{"vocab_size": 2048, "norm": "rmsnorm", "norm_place": "pre", "rope_fraction": 1.0, "bias": "qkv", "parallel_block": false, "optimizer": "muon", "max_grad_norm": 1.0, "decay_fraction": 0.507, "max_seq_len": 512, "max_steps": 4270, "dataset": "wikipedia_en"}
Each number is 128 + 24 x the weight over its row's rms, rounded and kept within 0 to 255. Layers, rows and columns count from 0. Numbers have three digits each. The size before them is the row's rms in percent of the matrix's.

# layer 3 MLP gate, 256x64, rms 0.561, rows 6-77, columns 0-63
106:149113113158099139116088142135147146132124100159121156083164150123108138152121130132145127110111151107189165118125103126147125152113117116098124151135116093172093125117128122089135147186135073
108:089108137167140138172158099140143143130136138157128103147121126107152166102141160165119112149105142079163146127157186140158123119089143154123156146090167121141107116153121100125106137103119136
097:130122127147104090128130164115129170149144137117141130150111168127090130121120113107151144146158148136149134164142107153134123121127132048165118141140095162134111088111074146111142159130138178
090:121084137163133121139147115129104145134160127105152151144133168107146126130138080130129135161096137148112119093104101124120120156148132118075093139166120131167103133062120142126181131140128084
116:129163150136153153123113129114159105125132128155166133064136169103111146112089161172143136120108112138169156096143109122161107139132141122114154118151089151106161136111093123158169149142142146
100:127070175151115133122118081096103134066147072141131105141146137117134118116150113140126142127157112130096148115127096106089149127144143099120110149146095101163107140117143173132135132153156146
102:129104090138093151147106124149204150103156127132098120117156145132139139134108148116112121107167127159132110130098147132169105122152077170157150180121155117095126111140110139123127127132167134
077:115161129144108169111144120097107133115127156135189116150136097101131172088131119099144103155133150160148125145150098152099106116097129117109123145130126127153117160129154106093184118120077154
106:093156155126140111143116144098122136132089163124139133130099141145116105142147135137192122172136129087109185149132123109112080125151162138144154106089082120152138140177119114119142098132124133
085:144119134122112152114121082093146089125127102137153087132162154081122176147137134122126126132132092160122130140116126136135120142155102125156139166127113173098167145105094164155091131076148135
109:112110130073104139079113157095129099099114147108117156079131161131101134165127082135139158116090104133117113116100161155113098103133157102128125115126142102126108128090083108141137122095116145
109:117143167143114139129159155119132143125114158121135089132163133118124145094092083107173158128148113152109104129107092107121112134136141139161093123144104132072151145099083125119082114147144083
084:159146160137086163109122112116138149129087138116085143122154122125123167124103125118144099124145110081117110098118136192157095102113152191143112134116117148146163138139139115133148123139081122
133:120171090172122109145097147100094116097149137122110119081102105120115090077110128145150119088133101159120148129131099130103147103124109106078094143167105140116125119143105131115090127149111139
102:115148092135112158130103113136144124137154135135080116144133074104123163120159135092146127131128127107115112174118148077160070114125135123099150158112129159152094112153150130076107147153135127
104:101146154115114142180131169149145114106093165125129157084137143137141121120139156127128099102136121130101166140134124174157126129159126139120173093108114106089129090189128164136150155125114123
085:063108151105131138130118117125153098121168158170149106167128139124103105138128086115157138140111103121167128126114119119120135113158097102129151138131082109144075130124082110137173101134097137
111:105138149163147167112132123131135072132184119180163131108136126146168083122115142144177176101139126111137125127175115120124132132132128119139109185119117137129124123110123089124125160105142104
109:137092121125107128084135133127119126123144122150111096121142108130114085110082131088127168095098133122142128110122137131118068130109124143164169132090136154099121070149115109124107104179159150
080:166112133099132135125143093162170130088147114137130170176142154142114094158127139093128117174148100141146131137086113130172144144146129139113147121127129178136129119106111149087085150157130152
102:132133140137078112139111152158139114139146114133117114138086151104170093102157152117154093139111136101135127121125104123162114145118155099099108120139141106099188119118150099119175091097082105
086:123113161118091154081098158115111120110129078172119144121094157092160135127151083135106127165101123117126101107155121142103151144132168133108120168110106127140094116154152089121127132132123088
108:138126122143117129126126181148134130089113167102155139119101103160161095074130162138108140152138153093150134149125160098182112141147110143139148157120166163137119155124109141166134140097140159
115:133165120133115149127074153110128148095130145146086124094122120172123100096097144102117105098139098143117078160147147160144137092122135125149125093081134119155146136136101102130141126146073122
097:127122110145142150160101155129091125128131146133129174161191146100091102119102098138126096128077141088116157107123135100181145146117132159124108109133152098117105109149131132097106154127103150
091:128163120154087151083128153126154148099109157140128198082110124110152129131119143155144115138146127093138091161128100118098132126091135118113175136144142126114157151125176101100116117144149141
085:131100147143135180113118153131131139076140136122128132160171124127080152127104102096140167117131097138099104168119129083111186145094117143103094124093106137141129129133134161132140153154101121
099:113113113173132156127117140098120103147100150124124105093098108151117110141082107121105136111112085110134137124136101145099127152132108074161113135089150104167151116084120153155147156088108161
094:115112123138167114128114128105127120100114116158147150099130098146155110132160161172112116126089131146136129143140175130115103140092144118134123100109167138140170123130102152139081181084136184
094:118137119134141175081139172098121114118166144140155146103148123085147121120158140084150129127140114139128153147134116134150091143124138131149153115167137143097150102140142064101109182157107115
099:180139128124140132114152135122107130091096112200092132146176153117150099132120154106137097137109096141136145127131121184161140129171130085127120123104107135127112127111120156152118106112082141
098:108142128164142151143121127124154149106144155139087149130141136138089115112148122135073154122107132130158147110179114140122158095135093087104107119127188118067120114152105111128159114162124137
114:081111157148125133141157110123094107153165121134138107121149113143168103079124113147121129165121119128144136111151129092112171126112094064135144130063137140134151138143120080100133107146146133
096:175114121105167146124161103137132177121126115091108101146112108137107133152142127118111169109129091083102120126135102184135146163125129099099141161121135114172116082121154120148099113103106137
075:078104131112106162138121113132135168124158139154134164125123191100120173113108143090103124096110139153143126099121103162153136112147121157114132138079119141120108132128104126168135071118103142
113:154132155169111127157092139109148102117179124113142145119093147126146113106116123143172157151169143137119122127135148094113172134116136145103169129142108105161088145113121129098117165073101156
183:132125123195090147133093135129103124087130142136117127118147127096123140097095134113115115108124105118166115171158101162135105079099101145134136130106177142152144177146138090127105146141151150
103:123073110144098170105121135121134163116135110121137114112079132105143124149167120135118171143120109148135109135121119111094157116143112144115121176085144155129105108133098185178125148123174120
107:125120141149130127150118154083111148134157098120193107148152163137172121129159125139100126122113163113116136128161117142096136184150137085149078127134143120153131116134111098084100137131101160
101:111106102100112143112092124107116144137092142096134084101135141125155096117128158116116097141109131118115135154111150131115097092146154157165093139127098137096144057092111135113136128112117185
092:135083134119121160080122139070178176145123092166137150144125141129135110121142154109149132189133142161112113117162148135110153145113125091178138102108140140140094136122132140143157131120112124
100:136129122161157106139148147126086143111185101142171141134135147097138113152128168166118121131108138106124098136132130151101168131147138116132141146126201143132160163136095110120076142115104146
104:111121167147124100110122144163178171135114168179142159135133144130128119147108137143126150091158142134160124167088084147134139112124066142141137135137133126122121118127078143091107157151122113
102:135131069106136114108138097097163145133176156115093128093130121046125135108172142137135124126084140122099097127132122134173116151124101127136118138131124113137124093150168132137101112153144130
101:133145122135153150132097125102151179110133160120164108121141160125141147111126111100161138152171110129156116142098108139154129152185096178116089105125134106146103096141157135174140157120143153
104:134111102124129143087108137095105125122132117118138127131156114122110195124073098099094135126132088138131150141079144120127106124107128108119099156098123061115138134111098126163124177153119143
092:146115151127114124127134122114161119166117088133148129141105117130145162098115106126101154137150098158090140148169114164158081120121150143113142095132145131068143096131104095161113177145156156
102:117106155138143138108139100147146147116178121134128145109131136134131083118146122126149141084146155107176161138160124158124143096133113141129121168134125166162092133116137053119166129154169119
093:184123123138107143125085130111141141102129106118152133085174122154137094090120080130125114113156150075115152104075113131137131146138134164155108151153096143145098099105111123108148120121141152
089:055132119109097119135112093155170173139072118100100161145100131154101108103133106134118139124129149130122149120118105110133098110105130097136155158147147126121101112133126164098114160158093127
095:155144164112093153078121122123104124126138112172131143092136144074119145097112083094106105136124115129112081100090117120125154150144133129131123147107150136069167113125122115127121144166162129
066:132122141142092108112155131158123126126112155122194114179126126111122114111094108178102152170113115169113103147161087119097086138104102127129152119130134101124164125113131095113123116098092124
111:119138087142122181147148163149110112150176151105148108109157119115132115127102125153133138111110122112103159160163136121102139100138116126082131147143157145100083102137161107123150150165175099
090:095129133120136130128098111159149153133112125079128065134107113151147107154138091125145168134146108161142140142171130115091168136094122147138107108083163160116096138145135156139098163112132149
107:092081170082068159113111111104192130149120113134141111105118144121141104093139100115154165114122120096132072125092095096102140127131124135122134150137108133132122126105132118119128140109162134
100:117116126146123122119109126107161129134118111156154125123065125090086140099185139107149087131137149089100130125137107121141110161180110114141135110157148168123135116112115144141116143082178154
095:083131113160152097110117159120151069124117134126142148120138118147121070137108136143155163117127145106128140118134118124115102140114126102216137110090141130148143164173135138135125130093117154
100:117110127202124132115098158113126135105087147120130117116143101101119116101112093091101107151143084125116127110149127106110133146133139143144105101123096118139179152136110133173111161119085176
094:125137158073157133101110143137176164150131132098124146112116148122128127102140151157148139183139129101134141153117132162138113093096129111162152128078113160177121089154119119122150108099145107
093:168161092122161116130140165112114109109069120110143170097114152141128168101126155110142103133111106117101132102142117120172111096080184135115092151108103109136112129133121104122117151126120148
085:120097121163116146125127096147123149105126129161125118105153129123122156144164134147152117121147136124150120169173097148128135106134132108199108156092162176132095097154119101121146148168158094
094:169145139170157143120073113086148126124109106121102129135114079167133155148115140106145142148162106117124106127132159123147127140074111164119155134129126142159119104171109129139088149111159163
089:122134162135129144130085075094136141104125097167100133154125166129136095099118097133119085153110151150098105120115142110162156103118099110119128125175091127106123149132115085095104136104111160
096:186101158108143130097106115131131154125160119136088091129172160120105143133153150135133147137121130146124102102120129136117144149124153176129140153116150135161106123132156107158176081084162099
102:121130091127148113083072149129076136111149131137124132098147132134136087139120150120088152148102093117110150134159110144103168151084168147138108119106131105138116129172131118152094118081141122
126:155110109108158134123134083112146107144142108107131107126124148118152158133082128151151145120159085093153156180153121097157134111121155099122117150104139197130102134091169124124120144125096134
096:126152129120095158133120165096161141094099160125124147106102129154112108133108100084163090138108125159148150124160108129156149127131125124155133098112177083105134123154109119119089080103106154
096:090096115140146112141129109133165109134130135107127108074102136083134136146104115150118124174152133147135088149126086102121111133150108060105117125117105133166132132128094125174170127116150098
114:151147141100161136132097126152146142127080106134081144115122154123135140158127103101111106110090120127080166088168134150180106139112158156127151134134159130138075110146128113116160143144101138
100:134129124136080088063162111137110163088116172106129095104137122111130166131117090123203154134134159126108136104145156117121119125121128126094135146114123157115134144117120140136140114116086099
101:151175176131119173153124124101138187123086108098131130117162102106133104167144158165086092166132084139128139116126103144130145115146105136145109125096147162151122130130142141135132140107142109
063:135108121129120118153115125139125162161124133100093120116165173101118171120103121116134146147156107175060135097125163146160111115154161142101086149149140122113172104102123163143129108136129131
# layer 3 MLP up, 256x64, rms 0.482, rows 6-76, columns 0-63
101:091141117134094126071094120144135109130111123129152154151136100161142131107130123143172168121175153116142166127126110096115110110088168176126169126125153130112149144146153132136101177130141151
116:153132132098149129132122151114108091111194113144156098127153117132133105142113152125128149152165077162122156145153154135129127070163120119175139120118102121128131145086115161121098171117124107
103:173121160126161088134137135173125126173120099155123130177168115111108179124150149148116078139114138101136111138145162154110152164123122071119108125126104111133148100119121129146119152111120149
073:156111154100133109138144147156143113105142116147114149132131099095100133096115151096141136108139093125152120146138152120142135116149126068145156120079146135076175143158095111115072155116143154
098:137153100119166111139167131118135120112105136141116163116149137136156113093080174120153108108115127152141120121146107109142068142152112062125118121160118112091173129135096152153138165139136135
108:072156151123133128141147115101124111121141178125165101125164105178088171116174113164102120115121127176106117141144122112113141135127168122126132155124130140104119089117116143134072115101128123
094:111113071141163164125085139101176109124150149117090134156132107173143165152099104140109130083135145124151087107106144101128119131094138127107161179142134102119136121119111122127117122140160139
082:114120141143150095115169152143101130121112124126153109125102137125133117137104107136085162097127085100079111089125170164140114122147133118136157136144177109095127077134101088169127118141159117
131:115194117117149127137111178116100120119093168081135118125154133154164109128154122107141129110108155144128134109161134135104131120102105081143105100129149133116146127183128101124117093102085101
083:138139103147120146121134161122088156095170128116103127106114125168084106136130148139130110127138142200139105131107151111130151151114143167111152092109166158150123131138100102184128108131110094
106:114150182109150124148075118171130132111119131169141112116111128108133113105161109099073077147156137113135111087150156132117111076153115147118101101122135113117151134118159110118138133118156164
109:096124166139082171103071101116144155151130127138128165086137122127112150144154116119149139127123154118110107119099128119176099096182106121141115112141120087133135129149100122156168109145148153
091:137168106098128152140138125117101198108120153149136116099093138159083168178147105118103143126141174170133125128124123130137159171137124106127125107133140102091117108108108110169105115118123121
103:129152114154192113173125130137136143123179125149142132165141132135100142104138127139102144120116093147199153151181126130120113124135141091126140146137126155096115146146084103094152115129156126
098:068138112118124079117115076142097141101103171086122126128136110119107167128177117131096146106132153150140126160159128141128102133127133122103087147123127128140154106140170094117116113152086109
082:120116113111116114101107149111178101165155125131158111108139098139091116161113133137106176139106095132149139099106120081125146142130111108119080132144146149166156183095116113099111125126161157
101:151161118105112149114104139111126121147103135107149111163121123158142116141128142141117149099100130139129118136136081128087102130116146100105128160166132111143099108113212108088154120173173144
101:138185093109143109116107118097145099121118103147187120105129148099141118131119123115113115146127069118155128141131152131114109073101113129152108147100089156141133109132137103124087185125107135
104:141167137127132160111105110126106201162085141161099143097144135117154131121143130095137148142131152120125113147181161147117125129102121149138090104128139154128113093130159160180148120124164136
097:163068099084142108148130126128122119123148120124106107140130119139139150133116081120112136137086119135144093096124086168145181147121138111064123125115126117105140126104191131122126103143122108
116:113133121127152139102141165170133145101115164126147094150133132153089151143099163063113126098138128150151138075128133118099118119123129161119151159098175139122118118161107149125082162134146123
081:119117143131165133103161096110084123150138141121157157121178132138127073111133123096150137091126128163128105160097122151094098100143145180098127139137123113123171129100092135132103108142099159
098:144140076127123128145146191162148120130119113072120133117099089108167168132126118135124133136149111125119139109136142112124135135077121129116133133119130140111156114084183160196116152131126129
096:160161139158100119117092110154111131086109147140121166108111120130094084083109175111138124113103133107130084169153145120133109114139122128156113122146125166146144182128089105098149135119123106
106:153106073146156137123143148143124171150130123111135106117113142140135162094104141088120141108158164109117123127089127076102144131107174119098061139140108162101125116118130133159106139138095129
078:161113149118170141150110103118103107148144091114146105153124129122111148095136147083098130128127129171110156129150129139133108108142118155106103150103141164144107120140080130200127147075113103
079:110129136112156126067137138156139142113161142162122138151161148128095102120080132160114151151107106168098134175106127100118133135084174154148124119138120108136163103129126137144114188124128141
108:114124083129127160114119152101065116106100145148144114126116111128130093130127147099126121112135074118136142148093091134080112127159137109187113149099132103148162164115153125129111146134141172
092:166108126133116082135131116151117167098140123168141157096104089136168111135128182147117105135136161153129130117122154115153110141140113160143147147121147143094140134142083177104074120160141122
104:141151139117141119158103087130143145155106090088124142174139134188088166119113113137118130138153135151129113107053124139120137118099150118078128167113112094152131136156156128134121114117135138
081:135145131107141106105149130092134150138098142132145095159124121138096162153083169131125123142133150138145120068099093179121135134112099156111141138165111172098106101109118175138106116113095126
117:121120103113149158125141112121102185132083146106130085125139135162118151133132099089101133131123139174120101099162120146123182123096087133126136141138177081163111106121150125126136146131159108
103:160115121125085130152113089109110134084118111138129107116138150202096118104135123095104130076144139127129106114125116109096154134099121134137149124057152138129135141138128107169128118107092157
098:139136143086117136144138097125155107160148158099141111102135098171147084132115163137141143149112091113118166162117158111116080154152128143152125104100143132148123158121130120115136106055123158
091:090101129111087123119113124107131183114137153110131132128122164082121158105133101120136086114110151126127118069115116123171168139138142153088141119128121143161102134122145125110158081157082130
113:149152111101144111154114146131161106117128169136123124094101165132133162113165136103105131099192109153135101162111093097108187138157132079103121113132112128145119140111140145145131158097116137
125:119113094135144142136127175106142139148110147112133161084151094151088119121133085119093130103153116164127109130167122122130128113135099093173121088144112149114144115145123133120106160110052139
089:122114100113097104154112175114128154120134134130122170151120114136139120114141162125115113116161110136187093116132135122164176168119135108133130168114150101130140095095077168114085156127136107
103:155142109132134099141147138100095154089098125165116108101133167111134125113122122142106109116076126125067111121128141107161128150092129142125088101182104145126126116092135138110071157139144118
102:198135111142133132089140127097096132128138122134090152129139076114090148129119152136134104178093141084127102116134111130148130142114155105149111124118129100150070096131128094116106133129121084
084:097121115140123151120121122127187137134118111189142147162137143179173083086160127093132124137099157148126124144137147165128147137126120085163120081133107114157122128117149117121133107091133145
096:130146119167105115138126161163104145069133085087116105151136113142087143166127155125152137143116100112095108143100137107096102092145142146150157104099101142132120173113111110129103101103103124
101:106123098108145127106100108177157112113143102173103112096101138117106151126135141139138068146123146165114065123154166099155136150098150125111140128124127126125142095107130136158123136091147171
099:158115116086115121116115112107144143094124104208124132077121105144082157120168140123099118141173113092149080114112112131134135131114129127106106161139085113138142128135159143130126109154114119
088:117099142145096104130138143147092127135107075108121124066098122122134112109127123134141128098127143173101182180128127096106116110111103138134152153090110143104131163130121130107183097140121118
102:134144100144087136128121156111132101143124147110122117159122143125132090114094132099112114130140093179098134135108159109099141097099137175158108160100145132064147140114097154136119187115116135
090:153131160119118109152134093107144115140149125108092114121144150149145094098142139123086131120105145144093138157141181157140135175150128128138124109158095125104144113151160077155089094113158169
107:172116107154125085167127095111145127110131145096103081116122108153140184140144131139122110146116098165166144088130126101091169157134155113108150123151127169134111162121093131121116151131120143
101:137133122162139173146121090101172137108131139144067135132129105161118128101149108118112111097083127156149144139135148149098119145123159107178131130132158168132131163184104144115117102128111150
089:133146158102121101123088125104133112094133136090120123109100139071128150118135121168164090166108153126155101140162119121091136104117091125153086113165119149115133180101132131135135109148142163
076:135141109129111091146132080166111125128159137098073131109094095135115154137122147146124122101133109116148104106097167121129151128045138112121178129109162157122144113144128126118149133107159142
091:093178127122116141156097150143107100107110128098092153117082113112125150144148122095166177126159177129126114149090150077106104133088158154139098118141125114113105135127135143127157130117127146
113:125117128162090133161128151146121131130143095094131148109119092111104108104110132158142104148110166129128079136123130140135124087127169110125117124165185124144146141084140100092121198122146119
086:126112158111151163097144129137109156102114117109133070133117090124119123159145091151166174162121083126134140113170111118127141157111110080167101127107147133143113137141156142112131159102144092
103:182144129134167139117083158158143153142123102125116117172105142095110086113104141131125124095099108114146110116146143144150163131127138122131124133153136135174068083151142109147140130118182131
099:134139142119149098129112133131134156110110136121109148158144120134155152174157106078108126103119089121127126117130096116089118128159129123145108111065147155117090136172098106161166117092143176
069:139137173124080146156123119145111128091166127112128095144154112136133138088130105135066128124104135146119097141112105121128167137132090138118111121130148139075137082131082105124106159172111152
112:135147120175172137115142143128108132112080127112153122149110151136114102046120106077119108169141113151125099152124121108123133151138132124125118100107137077120158127151078142138129153100113126
095:132105098136124095124116125142099096113117111149150106142165124135123089118113126135126100088081105151182102127121109118132151130134150126153112176163111088090140180136124139093118152160098158
089:118102070137089102138141149155144130159131127126145119116150107141163123084104103121118105134157182137092115154129128124140142110111079183096111129110104154122107131133164154166108140112145101
096:076191145117137161114157114132137113122115124156144120108092117121137192158139140147115145118134113144124128144150117182168152100124133121112126141082145135108130103131095092126140134176151098
093:092117101122150139155145139148164147141181161125113111068117157096160146133156092157102131114130149109132161160116100117101136119131110081089118112144104120119113152106132131109155123106156087
109:110125092149091116113087124130093129137145110137118147126178137102134109097122093127126170142142137172142123148116144097105181165120172112164152179122113120128159127113131155125172144116108148
116:164087147111151155110121094118160131134165098162098117152129115140155116100179116134107105159075123143116116102122103130120150136155105092148145144134102161173109141111167129138137086110133148
119:152131076156149151118129104076098136064125095136132179109118155089143110109138180138173134151145107076115152117153104120132134129149108130121115105120112109150136135137105124108127126112151119
120:103167157132178164138154113150128117101164100181137141118123137146144088124137142152123145078127103111175156122136103143116132130075110111129125163111125109144110098095154114115135132139129077
105:127094102131144152155141135131104108117118125092131110103159131139189140156138160129140108135109148125094192108136169101118126104100145171141155129097182139127168096115154116120130100144135133
087:134110150104148179100151123127141101078127162136127151142108139097136112148092148156143094156117145094128104158183099113131123153134125118097110126130089130135177141101103139129123117174160099
111:157108108154108130157132097135126175143126149178127092102134130126135146140143118146096157173149124153107093135118158139131125103109136124169124144121096122093199103099094144171108124138129145
104:105148138149109151105124127139139145152124107177095109127085081112136160112128165110072128154079107148116082108105069135111129111124162144120124126161125121132141113104112143142141096130157106
105:139186154178158121137097124111117121110141091111128166118144103097152138133107164155111129138110104121142113100183111117122142121101108158135147117076141135133137144119116188131099143119084121
# layer 3 MLP down (transposed), 256x64, rms 0.234, rows 6-76, columns 0-63
110:126161113139136117117157134100138116139092121106160091150144104165121111098117109132149094118115179122157134115157145106127158101129125165188124116113130100081123173133123142156065126114138122
110:163124099119148142071135129125137127134092121156135156114170120102118149126166109113107107151128078117126153145151134070132131086146141127132150124109164163145159126106128114118153184100101151
099:111129125145151211112167106107121098103127070114131137117117096138135125162122136153108163104159133116094091109149116143158124135100124107145105095128145138131121135076174136145123126116144106
086:117098159151120112085143133135139145127155109104121096161137129110108124131118149139148159149137111135110134104120084149161123142115145049083134148113163113138066142095133093115115137112165134
109:150142114107119124082160120157105140125100136092189154134161128121136167122125129141152155099152127154174146113099133087079145117140138147132117127183151129136150126177152111126149148125129157
106:117136113133083128097151138147169116157112136127105128127119151110141164139082151127103091214127122087163143123144140105130106120146147139120124118123179128108147134097127129094165118154097118
102:154125133108181087122144137111073113103102127113104143131156090146128146143133108152136118091145117141141115124173107108063116126117135106111101093122097126122179143098175117122156111137132131
096:131114137147128133126142165142140118105109133110061110117132143149163076136126129120160141153129122080112115141107098099172158162118147111097109140078092139131147125094097143114095162139148104
107:148148141114110115134117129101096170133165143137106140122141143137098120131108169125172102141139128064113151121125109102105107148163135136124160121094128117135173125170115132099171076117162098
086:148144100106172108162087128151184157126130142100128111149121101157129088102146108119158150161113157121134149129130144137118127162090129140071127110137139130097080111127131133123163128145080104
100:105152090107186155150138095131116117149155150132109128148131123097145074097147162157164116110077166106128132152118102117143130136130130139117127104124130113068114129147172123144165112114106127
107:135141136135099133158174137120124123077111132141167114108107162153128154120057114127145073114148133172103124119136099124147129151152124132098100138112113085096117118101096119166135142116152105
091:105157132141152098171148132156165077093164120120102173132089080109141093116141125144098147135112132129165149147121105107120149127154112120095152109142155145094078112125095130112136113117136122
120:109132109134121159132148160120126106136150124110105134103114120160091126082112147165142073112141149138129132124151080104119149117109091171118095085138107139105117148092183154133128145083134127
102:108137111117148118092101113138109123154130111132100158154107115110112126147104096103156122156111125146098135169105106125152150125137142097207139111162103113123162164148142115123098116084092092
095:089168120110160118135127138158141078073076160154135118126152129121138113129132163102114090115129139122140160124164146135177143132121162135142150149109123113120082121133113096181119134126146158
100:176138133133165167116144123088139137109140132142121154165168121142129120124110080105105178155142099111111111126118102123113131088092160121112085160111137176138106131123134144099119113120146177
105:115141088135140200099187137147134172158143112126132111117155123128107134126109138129127106116100138121151144132121072151119149133105145139096158086147150144141142084098111130117151142154106169
095:134193116139131169119102078120143093120164108096141097144114123109142117113096138126144102154097178138146153102125146143116178139129135141152121117133130165142138130093135100135162182143129110
089:095119091096113136102155110090110122132145158135116114127128113136124119130189117164159084097133116136134130110093116117133112124096119144078140108159103088093126127141136125130172084075108122
111:106134151154139129133149157127183121095136148096129115157118100088108097105164133138145098138101133132056135144144149146143133107144111157142139146160111102109066157154138156141132129150149106
091:140123150154101167087108138158115115132113089158137111136138090122131108154133128130082137132098142123108129137114119165127154133105172135088126186138129152168157143122131058134159134120140161
107:090110150154149110141129081117089138177125106138106111103135130148112123105129122188145121113091180085103136109159119145137178137132102149089157111152149109114129136110120115110125117109137091
106:121110123105076134112178092095104137147149111152134135135140169132114107173112096146137115096118088112072129107107153080094125132122124138146129132144140127101083097132122158094140117099140113
099:132155167091110099115081120134199082128106145120109131130095122098145120105128133109126175100120133154135135114137149156148129141127076091097162134130127096114132109114131115119129139101107081
093:119114109134111119168100172123090175107091084127116126072105141132149139103138167174137123136165112165141129173110086129149136137097120149121091141091123109134126155120119132127113123149151149
101:132120097123107097151091141146103096155091139156139154133094135121084103166138140149115092152123126128109080141174168103103122111170141114165134111108184123116129118141120137092110127131156138
106:147134136113113145139134127107089117144150111149128169110108136134090146136057150139137093130117131092110125073165162130136086112152111145154088146098120107120115084170132109112129147145118103
090:106119153111084166105129081147115134125103099130120124131144147122113183134092090102124143104124136130157073123138135113121122135157075115117102115106089127144117116113136114113155087146162077
126:099142134113136102143127185117105119118120117132131092125167153127132099116144173132155137133155145146101155144065166155139148144103135097098087146090107105112116140085096113127139107162135110
095:099157150109097143115138077125164106097101137120114128110126118136115174157114085137140119126125110155138127164147127112136093094099135149107159145127127174122130101141131164141121094083119064
114:134146139151107129154148179113093134194085117093100124154135146102106161123152134115159137117128105145147109152165150098100132082158118125156109110123144131068153119160112127128128121146118124
097:133112116062176115139100103149102178116108153131112124088108119120127156133103175131123146109118145101119117127118128101110098126120131143167127107139071148092143104115109168099150155119148111
096:139143109142060139147145172151122095108135160166134130148133139160163162096114116157116104112135111146119088116125140150133135151113169123150140123132174109138147087121128182147164110151114149
085:134151126148068134164143147150110105155117116102095135136114126135125170097121130108157125128114154116155076099146131125143170134160098120130101143126074058155122133128131142100140113142159119
105:101120110165114164119142115150133103123172130128107122128143101094120081130142138135108083087120119123137142127149083132149121174096155105126107097192122122140137144063156144127140131104141126
160:145120111153123140116118127155125121138094142112145115170137143107118156125134086116089103105133113084176138117169083149125108092138107194161116136145173127164127169150130124101125141108108116
092:116155169144141097170148122150104137049153132100116150120142123159141118157119131174147101105142112119108096157164150108126115115112129141115120096167102126108140143148163108098159152134129100
102:108126119109115108096131129140134105091145127148128131125109136145130182199095140091106149126149135151174092128129136144086094120112140118166150158133141122128139088087133145156124087084132133
099:104136122131123108152082166121170158108116100116148125147127101151168132104116126160131114088123156116129137149139123092130140134100137175170155147146107173080119141142122145093076162125124116
102:101101160159121152133128103104101092138106113135098157119138147108077133130132140127132105128133151159148152157130102112110147128126081105163170097213142124138140131175143112123124136129112144
086:109119120160155164129129054074141133120106157140133160139086116107133108159128135066161143095123164133148125130148139126141159124159101145155114130161143133142146121135092140145108147165126129
112:105137126117093134156155164112141133153121156132101122116125179115080182099128156131147141127136127143153124144131171145133095174127145101145129133097145144106066103143095160144120146131151163
107:143126147136129119133110105134157095108135079119109117101115114195149162147101132111106171171139132116152116110122100101145131130171111145169134120151136109060152097156111116099110112134122131
100:085123130099158151164132126129136134147148132091121116132142156126163105086113098109164121182116132106126130147153114121165117125172132145101154126111109112153105111125124134210139132128084140
096:142126112116157092138149075100144180138115106122150163134153112133151116164118128141107117165128169131142151175143106129111104152115120111162137120152160125118114107174116105066108140096129110
095:115121163112101141134129170078130117141158157107129096140108146115169075110119129102154126096124087116127094134133127124147139154155109145177122098146110109143098129110158151100126092106083100
103:125097143152083135132124076110096133147148132119142109118150129127174084109141128150148127169166116174101156126169120135166133125118117121160149152104145101158096132126159091165145139142104148
096:118138137125136120122069071151183089122167122143106127117091179147097139132151128126087139157121143138117123137082140150120156148135186126123136142151157104135139162139126124126138152116134093
085:113136179165082081099140127132173170149116129144157118144136131134167090125145092139116136116132143121135136106145108096139095101120131118117179153127153105091119114116138181103165126115122112
093:161131132112123065193141116167136123155130136116107078123090084173145172134131121151107127114126114123145114149078150119092139108116132121114157113115104144146130121154131168119142128130112159
080:136161137145117153103148105121100147122127079145142128081135134148124125123116122134134095119156097084130171111096090156142116140089136084123138112087145148160138104179117100116181122107113138
098:152093132112160102114114140043139079075094121134112134173138117153137147163121109084098112165145140147126123121140122151123117151109138147167130145152131145123126150163112120127108112107142133
100:189123117100078161104135132127117103149116104184145163133161174101124120132109145146155132085088104123135120119132160109117104156174123131126120134130088113123145104108124105104155144109148112
106:127136115134145127141100107095122168145120120151150142133146137111107119132171085119127119090202130110100109129131108129129137116105087121153144094146150154159100123151151114109059121088111149
093:152153129159141135133187160094155119123093097121131117111115132132145121122117163141154152130151149106128122152111104106089115069083114132108115179100106119109145127116143148130117149177087106
103:079136139129126092126107109125157121099102159136133140092149103119151084100168124145159117114079126078135146132136123154093090113105110131168175133142151126110108135115100087132134126088121138
124:129138143126116139152161113140096110126142177129134147159130134112149143113113093087146073124135126140172111146152139106127133117115107133197110133167129071161116082121123152151166106133118120
104:136097142118121159133148116144143115159095178184112115169112114060144121104139115148165117163100133135119181138112136126125106123140144109111128149097130146148122148086105094119142108127086140
093:090105148126113125118160127169127145107129127093116096110146128156099091162162115101101126111124134136155123123101143138136148118156074130181133120155141142146171108138111154080131093160149088
101:093145150159107135115148127123108136123096136142087140131106177160143141108112150151095108120108142167201112158121094164144150121131097109136131112139131149093118105135100117131089131126140072
095:156122096164111128120095134146155129136140150110117130127157126127114124093107160123135145154147085122097110141153097177131132130116156177095180107095177109138101099154124161131104113097115154
096:119121122079124160153103115121150129117136148109068120132132118141110148167160131125125103180088146149123118129109119136130074131168090137124144094110085125096140155139127102105146104104083108
090:150174126114124041114143152146126130136100142087132089119165146151121133130105134127161141084121137111131135138104141137097128124119155151119101110101155160121126115112129157106102139166176094
107:113104118151128172104117151084133115105151100161112136163137065108144126171129119117117181120107132083121125143112168091145128098159134105120123137125119173151125136135107113151143177112108128
105:113132131148107148159093136140166142167125098137107143150059112139151120122083155127119103167110165147154104161113087132127126147148131153092175102157154113106139127117101124152146101115131123
090:101178111153110139111144132143150152104116109175081165152154135155126113110129118131098126079148119116098096156117121132128126153110103104107093109127074128094089146098161114130150120129125095
109:143102124134147136125158140118107109094127166153078138133110094128161107124088150145125157142127164157183106129168140116169131152134111139141110139114089085123120096135141135123141144098119066
118:136077113106132163148133120128156098068085163138133089139148134150145097104143177164143113104124103147108123119120126144130145159105124119123089139090095128111106106088127100152121163114117134
103:121158149112105108183123131119155130175167105116111122137091140090133099120118127143130102134078133123131120142076114154136129116113154111097143111132129155085117130092085114169149134121178102
102:113165134130094146086145111079104112113170097128141125144100093152119159153113160117084086161167125094155118085108143086134109130147102107119110121135133122119134118131096107112159148119101138